From a checkpoint of a small transformer trained on Wikipedia.
Size: 13 layers, width 512, MLP 2048 squared ReLU, 85M parameters.
Architecture: rotary positions, no biases in attention or MLP, gated attention, normalized values, value embeddings.
Training: a variant of Adam for these matrices, 6167 steps.
Each number is 128 + 32 x the weight over its row's rms, rounded and kept within 0 to 255. Layers, rows and columns count from 0. Numbers have three digits each. The size before them is the row's rms in percent of the matrix's.

# down: layer 4 MLP down (transposed), 2048x512, rms 0.0281, rows 1600-1612, columns 0-255
# up: layer 4 MLP up, 2048x512, rms 0.0304, rows 1601-1612, columns 0-255
down1600 108:082131133119151132139048158167087110176150088115136176138132095093155164136133114146173135115153102090130110119110108107131120110145087102143125123120160104118129154119150135135161107131173133119157168106167094126175151170104128187082093142089117118076150145118128158156152143131158053052079184125074200087136110084103172108073094079112188057094151104201122115155127082134169106103144126145152181122143083098129159185095123111109129113139114136123087123153128123114138222133144107134140118128044120154145156164171107138162088120133144139078085088161162176066108141094078055101091169091138134158127236145160104109088082101157124155078083042166164153105095158159142116086069105145147089154081193104039112115123166151110118142135083069079070087098145064098121090138115129
up1601 105:149171105142086144138139140198103118112125177090109140131099156149151062090131140136194148139104160135120088223141119124119127115078061078162132129056091114072119148102153114128171165162161142114153077083144102113119097172138089100131094108090135112104171087123111148128074135141156169158131165084149065167173121189110106169082106110159098170149123123127159076099181126121178141172167139142101126113088090183162151218130083105092156146105159135118122134152131069169121097143112143139114137148106155124085089137137129083065200145125128116066128088153171117085154193139130101081096154111164181201113131176117101099152177187079134139072084133130113168060109092072125110093127136118103081197138098140167094120090192141125107134125131069161107117117135163147119186118078118
down1601 103:115131163168181118123128115138142125128129135134163086089165111130159127098137117123116102187174120156079165118135132133151134121092167154195130092185109147117122139167140168105178127095074122110130174114120144145138185134102103173121147118094150138123107143104149124145179116149180111153137118170170115102144086102180153119195126152170124098162118126175110144161134149138130127074148146148120149196142130157100089194164106105142101142080122164084184121116194186174136143114111140074154066162143134109104132132160047104172151155187166112139137118083127235153131053137118169139165137124100190121123142094147142155109104126103148126139167135082137089129133142203156145133127184197190139124151120189135141110166206193108199114130084102146131121071085119093104093108129101
up1602 101:105148082128138102122090155146123150109108176125183145161133079130178132153044111139114086159130135160212166126115133139152112180151085101099121093151158187076112163079042159096174139128157165081085077110076137112191126116099093144095170087125136197165110214219128121126138172133137164170069136140128152114159082133177075137065077127182069153159128121159195107151176137120210147128132174144116140083134121138137173144204120084118186149130135080136130084162150165112165113163180174116134095170178159087159120123093104142101110143082072123098079095152106136121099185111138147203105077156188137097095162131124116083167086088149110111109171171106124160132147126119109100146121125109194136087167131075167128125134107180107135088098130133180105140139105096161117142133164107
down1602 102:107133116172111141145118119155144108144115153106090116129120162192143130099137131118079092145092123094112136193107149101046146191127103074167127140113120170106098156119083117092112137072096107147125168105138124131180105141164140164127168149120100111125092176122121108144070150112118105097162204115072120142137189137121187160132101173051090094128128109173111089134148128200120076081075131183109103104069148119148177103153093232136139139153190163165160154112123082129094148184115123133118113101126115101216129105145167161185110110133068097164114143115103141075108134128148159174125117125132137090125134147218230094190089178152184114095179157158134113104126134126101126088146108145148153105068132108123117081092055085100194123137115133134110091126099115114151064137123101
up1603 108:171105138040099182165164138144097095116144094103124115090140092141095093131106109093155127143086204163110115174097123131103064070132132101126143160177076122053127144103167154105097137093149130113192094145144171122148137136086108099113112105171122170146119151125137132155150119109153194142078147120126075189178142141115135101122083097189154144146130155176117134152072093130151156156149166120091106135081069116177134155091089136211112157104100107147132047178074164097147094111144161158140114107118176088136133156141082122108153088119188142059165132110108113112134191140182151161060100145144091139169085134133143093208111135134117127163167111094107144116155117139186110139122067111100188198170124105122155079154145170110147079090174110158020194105162139136135156114143087
down1603 107:099104159080114110090136131124169121072147178118139164142091087077124167122128154112089116079087108132109143105088145106139128180121134131043115123087099098066122164104123141146065190159124123150152104073160087133105185135146138136145093067152111109124141151124112137206127139104135142098172156115154051072078133139068103147132124126093112118112130187099188109125059104137137116090168136126155180063130141135155151151092112118107134096130136106109118139124105169171131112174134101057130151116081144115180136150127120149154164120128159091122142183124153194173060152081130152108129146149166134138152131106086135134062088127099167130150109119111145181083172125117158107145106158131111117116184150230089145143191079078136123149096160116105136104145139184138139114117061137
up1604 108:148166165133148121103146114093119154097171083117164152141148069153133108081180123116120099156097122117153130112145080170142163086158162063061156127130103215100143075132124138158126138091204062128157124116151147143204131143127092115165104168103128135183076117107132182118147089132138107080115069115148122095146117097140139146128140160174106152106096134089054093080159092157091110121153159161166111122123124154195099087128076218102082162072125175138178123106180128140113153096194116080136146131113116173150162115155155069124185094112168150132118119128138172149124118149114159176142115146080184210129115131140113097152114070127136106100110152183097157086126137112070118152153159125113156120148111140104154081182161142124149183114163128084124187105153147163069119124133173
down1604 107:097107081107173181159128109112126176109142025066121133095077141109113156108141070151124179092097045180106119122132132146180166131148144146113134111141128122117091151146122111156110047131115141124134138100149122201121161110046116167131134126187135144144068134169088115126157116117134092068102077159160248131104114175129115057116120143102094127105153114201120099145086124096125150118147090118081096087113075102119075114090111146113072066144156132138116156138142100097081082100072118145128144124116131141132211135087144160113124121117146164097130113106116101143124150120160152168100175069077111080091137100152097133109145126151145114110114093150110113132100060105149127134122123140166132146122134093158105083143074096116119120169152169165173073059170091114071116102164123
up1605 096:160096114117117055117142161054095123167089146116129132065142107105100114193195118105124175142087103149142171141133157121122076168110111098125095179119099116117112136161162141157124144146126111169111119107165172113133160139138135171156153111116123139129093184139125171142167136162126173155075125125108088117149064118145142115143122149142066154075136128133093160142173137072122038160140143106134109086058141102187180160161108089184053199050123084078171134143082159154134181112132123149110120108155143101149093163119166071096103134063115151096166128154086139155136082170103154112059065152141141105151116122096165141141117134146116115078085093109132112171143128120124143127143090103164201125122089136141094144109126134114143137188076125100039190154132190105134232114108100
down1605 097:130123208096103104124126097108116113099134151138084107140125143139170181160105102089135094104134096117136114105102113135107167183070135137140107146114173076149082152169149089080124104153105162123122133144134129124098177119117132130129112081174133115161109135145097132126102105107160178102090107138140149142104110148139158100168085150097153150197136159184152099170114103143164189117146115134115124126161099197177181134114139093104167141155142128138172136167153156142166136074109140115094102165151142165202052109081146148116119147086146099077153083134194137127141105148162095095146159090112125114067126091170097151133198141195182147129078088170118105164053080186135072114131173190067115063179058113106131123091112128149141198141129115107133103148148155106090119121115137
up1606 111:162109123092106137152130154164083102125094156084127139119165085112178134110119133135104083119134217137142181151093171112151103129124122197140187089129115110110106103081150198096183148139178187160110087122128172142168116165130116145107111080145154143143122123150114148117107156109144212188102218083108139126120149156074149146124116153127114157102147153118207125145174113105148103173121142102152136131124126129157136155163115089133123096062108091110086139126119162167132145174158175093098121129184117119156160109133116106049070106162138138101168099159125132143078095143148175159104158146170069105100132157034128083140181167087148194124114127091111122131139133133112064146125066029087111117127135096161131152111131071088130111107088121173083128108209147105119160161072070
down1606 111:126149155161129153152112091118157113145088137144062138078203144145116113110139069144119170129070160115134107170185125124133193076135115087163105115076078102114140084169144169174149097131099163077168114099084197120206183138132134151125147135147089114132111149128127130103121102163132088131082056144114206106141091192191090191150155140137122169162043147116137139150145133154153104123149148153096204177125094164108144080135094074101112132097141148132146129159131120146127104129122193110201112190145120148145141100179098095102128146169111071126121156184104081144122194167129147121143104179165112157126086124172137128136160141049161163152090182177087153116077152074149120166107098135132118132150155160126183142144110109115119100111087158139074134087117085122114145090183139
up1607 103:197135101099112132165178078154132148111122169133182076074133088089140112193102171114174132168178069115123056158104139094144122128114154152188130048151096122049169119158110142088123110117174085134172021187149114139120109107130134099120121147096119127136113085169129132112097096066070088120065156072160183186174106155116135197113086161136182112109085106115124152155093132172122080129184164131059111145187077098176126150186144126123148152190149173096119069097176125091077128059151103161095132131117123160094129117167135080086123098130149148087131088106089141150120106164144098152083097116169168090126161141128104110166116171161097096116124107100046168161122106140112136153137130132153108117104082077128131115145121187149149165141115117136082157126166130165129129142128137
down1607 098:117163119086076150131100112113178095135151141179082156141139109149083172152123123090160163112101110154162132117091119120188184142195135115164143136138137149128123113162094094138022113102132062135120152164175187112127104089148134098116144159156146125142178112087144144124082116121077096196125136075093110156165147169070150135099201160156152134141140152114047151130169109142083163151131089126106077117082152148174124082132081037160106143096136111128166142097097089093142108123200154118128118140163106147071107067136105146114113162136172109095102150150147126143128156132046138128150111130145085126098126194125124081084220105148133114144113134114090143128159066117174105148108146133145179063112107081080209140075124134123156110130132196157114096195140105137099146129135159
up1608 092:153096075149103155089142087085096125138131122082141164181090114151076114116137069171165103131100105133128142131171172172132173114121174120157161065105096116177130094156130139187118091072115255198142102132134137142127142096164111116122158103141178114069086172152100166104153096097155092183187172170125174101096146176178130141142118166106112128097120161143105115148114097120112116115167132130145111127154131094146173148189151112105137132190128146093115116166173092082165136111117155169102108129109139116111139124137106151122123152166079114181159106107100119138064119136096175157147135142164141144101109065155219105134140144103141163172096149143144135201204151071096115063130116147147147073135166158125176093062101096122134167105107127216042156169163095191081090113109180
down1608 088:111163158140169106155101123135083116150080152125113157156080140141126156159140134153159128092171161147107157136126167111113067138137127134138127130110126130174154107091096156078160141104137132138093132050108164152166187110128136111146099152111092160113156110146145117162175146096136127077189132091142049151174071171064137120100105110142107128114120094084135174090146205158116124150092100125099171080089091128113115064095091171145178161126085116192123152100149154110130090169085121164130075124133099141120107114110112113119104136094176162071087137139165083171116107125110111081130088102104138165167136160132118170148180163066220128075089139155170103144072098152096154114103132100159206156117202094141156148117157105131182138207114132103199127173139165092171163157114076
up1609 099:116079151139115108132098199122077113171119126115165135119084167169114127176112144154132116123112120138150119089202102117131138126136131038149142075124126122099073097075165146175141135126206117130084116114136137136136088169140146118128150087135146105124123190187148109172069073091122225189174147110122081111095088133100102129106106124163140150087187177136115153091138142064195134092150130122201113138140120184196134151093103063143161108149133116114079077118073104129129091085153145111090113146134107115082144151133026143114163167136115192117198094151136176177116081179079157196114088137130128134169100046166175085142099135207082084120173133097127150044106131059135156116127147079158093122106133140136113135143144211115191162129122128150112100125090091115104123151096063
down1609 098:111114077157146165114086165102112155120113107135149158132096118124138144148026120112108069133093134090146158126069130131094103184118133059094091173118119068159128137115168149049100073090106089143137099146178123147121104127124087075129095137110090148106112116086107094082176112131150120092158147097149108081136102170155113060119103166121141103129111107133126122198132126127101119129138147113172110089092125149119163136131094146144107095118180186168142191121131127103093129117116131139145127191166071149138078131140111120136075129092029115118161138183073143107152166100114164132118109129087170125105139164146100127127120059170146136107160126139133134147111130117131129125112192185046178154167045194148128090149127083097092030157159082090168127146173123068056152137135089
up1610 093:117114116136094120156125076102136112094145114102117116143171143141143154127171160105160130147150089118153109115112170150125182148208111133192143184103072159113069146097153129159126143152152065083086126110149096087140141148121109163143089081148097154083121116148159140101183113171126167155129176106049076124103176157098082125124128147140127169127081145129132169123126110065164131128144141095091133131188160126104178107149123202139141137162169117081150070159104131184214085119111073155147085152115135120121130140116095122145183144106177185134120155124104202122123185156095139164137110135167107073129149110142125063132122125088050126123157129130138120188181101118101145113103117159158055119103089118114049159156157189069139099173067161127155112119125153118144162102150121
down1610 096:179114148171150115158150173094161197176125201123121164144130075103131125157121163111098162151176122139149113074097144132160123135154148169074122184065064162164091125120112112108120097154088138107162112115118087204080084146182091076170116140159118157135123098163183132118098102075145179112097106145157157109098115104088120147102129100134135104106105123144151129128092122146105126133112135096128103124139145121159138096059093141128106110151117097141069076193144067142145123143107129073148105092128141139146121178135129164113144132103091139125147161142121131088148152142090113092119148162149135100171141115169094137104141084180095185103111150183140159182156151125142158106099147116135132148101125100133131143086059113156105132135116126113103137139120144063125218059194078
up1611 097:114135040137110106116119131120101121048144055142137149131123067111145092136125049072140164132165110136151112174116140110141100124132138107069128129124098144102129080165108155139118154154140096185158071097089147143130095190145151135128105132109185114151144172140084122168077087109120149125113170145151114098134083084149130175139088162206148157119211107154109101171149108154166094138087096122130122105121119145167123155142107170100101115110161130118109138144106146132121069107137122138101113117097112115100100113110179046098146169136058125093071144178127127149098126093193124115127147110087129155161148157102140144198154118084085233104157141142146110130161092118149137181096179089132113106124122089078137062147174135164176115108088172203123135095186118127118132162123161
down1611 100:098100124111112119128144107088148139162102124168169144092130197144144150095131153118121130169157115158159105098125076138122152165133098104140122123132128086104124098166093137130138115118043096127123139142153081117115119191133153096115129180106094107093161135136149106148151103105090083142081055110178096063117156206117035121142134059144164115094138122115081180109127106121193099216087139107100155181148122052156151103106170101172157129087097085107112117091111092141169119115121163111086105121157131034196124075066151134113069118181087188154116107162112114160114172130149144151090106110126192135090147139131173103091114140147125095187095122169133157108148136100111040092109123090116160075053092080174097112083080107134131156096113146147168108175169160115159109110126071
up1612 098:085127108115111116181118185142133097136101112126181084125163147127095081116133117126085105154131104130074132106143129117133138157142076087158127082190183139112062068125139166211136107119118120171141105149178161235171182109173089141206095157160190139111126107105098092143163139116119123115143131115067162100110114126110130083131168160135071153142114083143122148097096058097093108174135204127180153121131157145171117148129089100128163117160100144098172077116164121106128156123155144129145054120144137090091125157135145163070137110163144113126125159171172180128143103137090127142172097144159090055175176090106157142108193125154108069072077075098101098082179128138110156121030126130120112129149126137144122129182133150140231124150143147123118117118103088108139109163146067
down1612 099:106130159096066088105069136105157161134124125150084155094083115112110141160128130176151158124104159141143204179112165151126152100119155133096132100154088070133126117185099081109135136103140131139095105112119144122120116172147159118059124133171145173125189146124166127144139141134173186111109093111227156075146199090133129130142124118096148101106112142108125130157143199144121171164121136164165066135119066168100092089148078136113143124136132117143155090172108032124140068152139120119100126142085115079102152126065175142182148185090085098116162210141167152151093071122111098129093147088160127158108130159121074051132139164173201153130125086193177155115096084139124097094086127152103140127104114119127074153160185121155077079144150115140119166111122163109127127128100147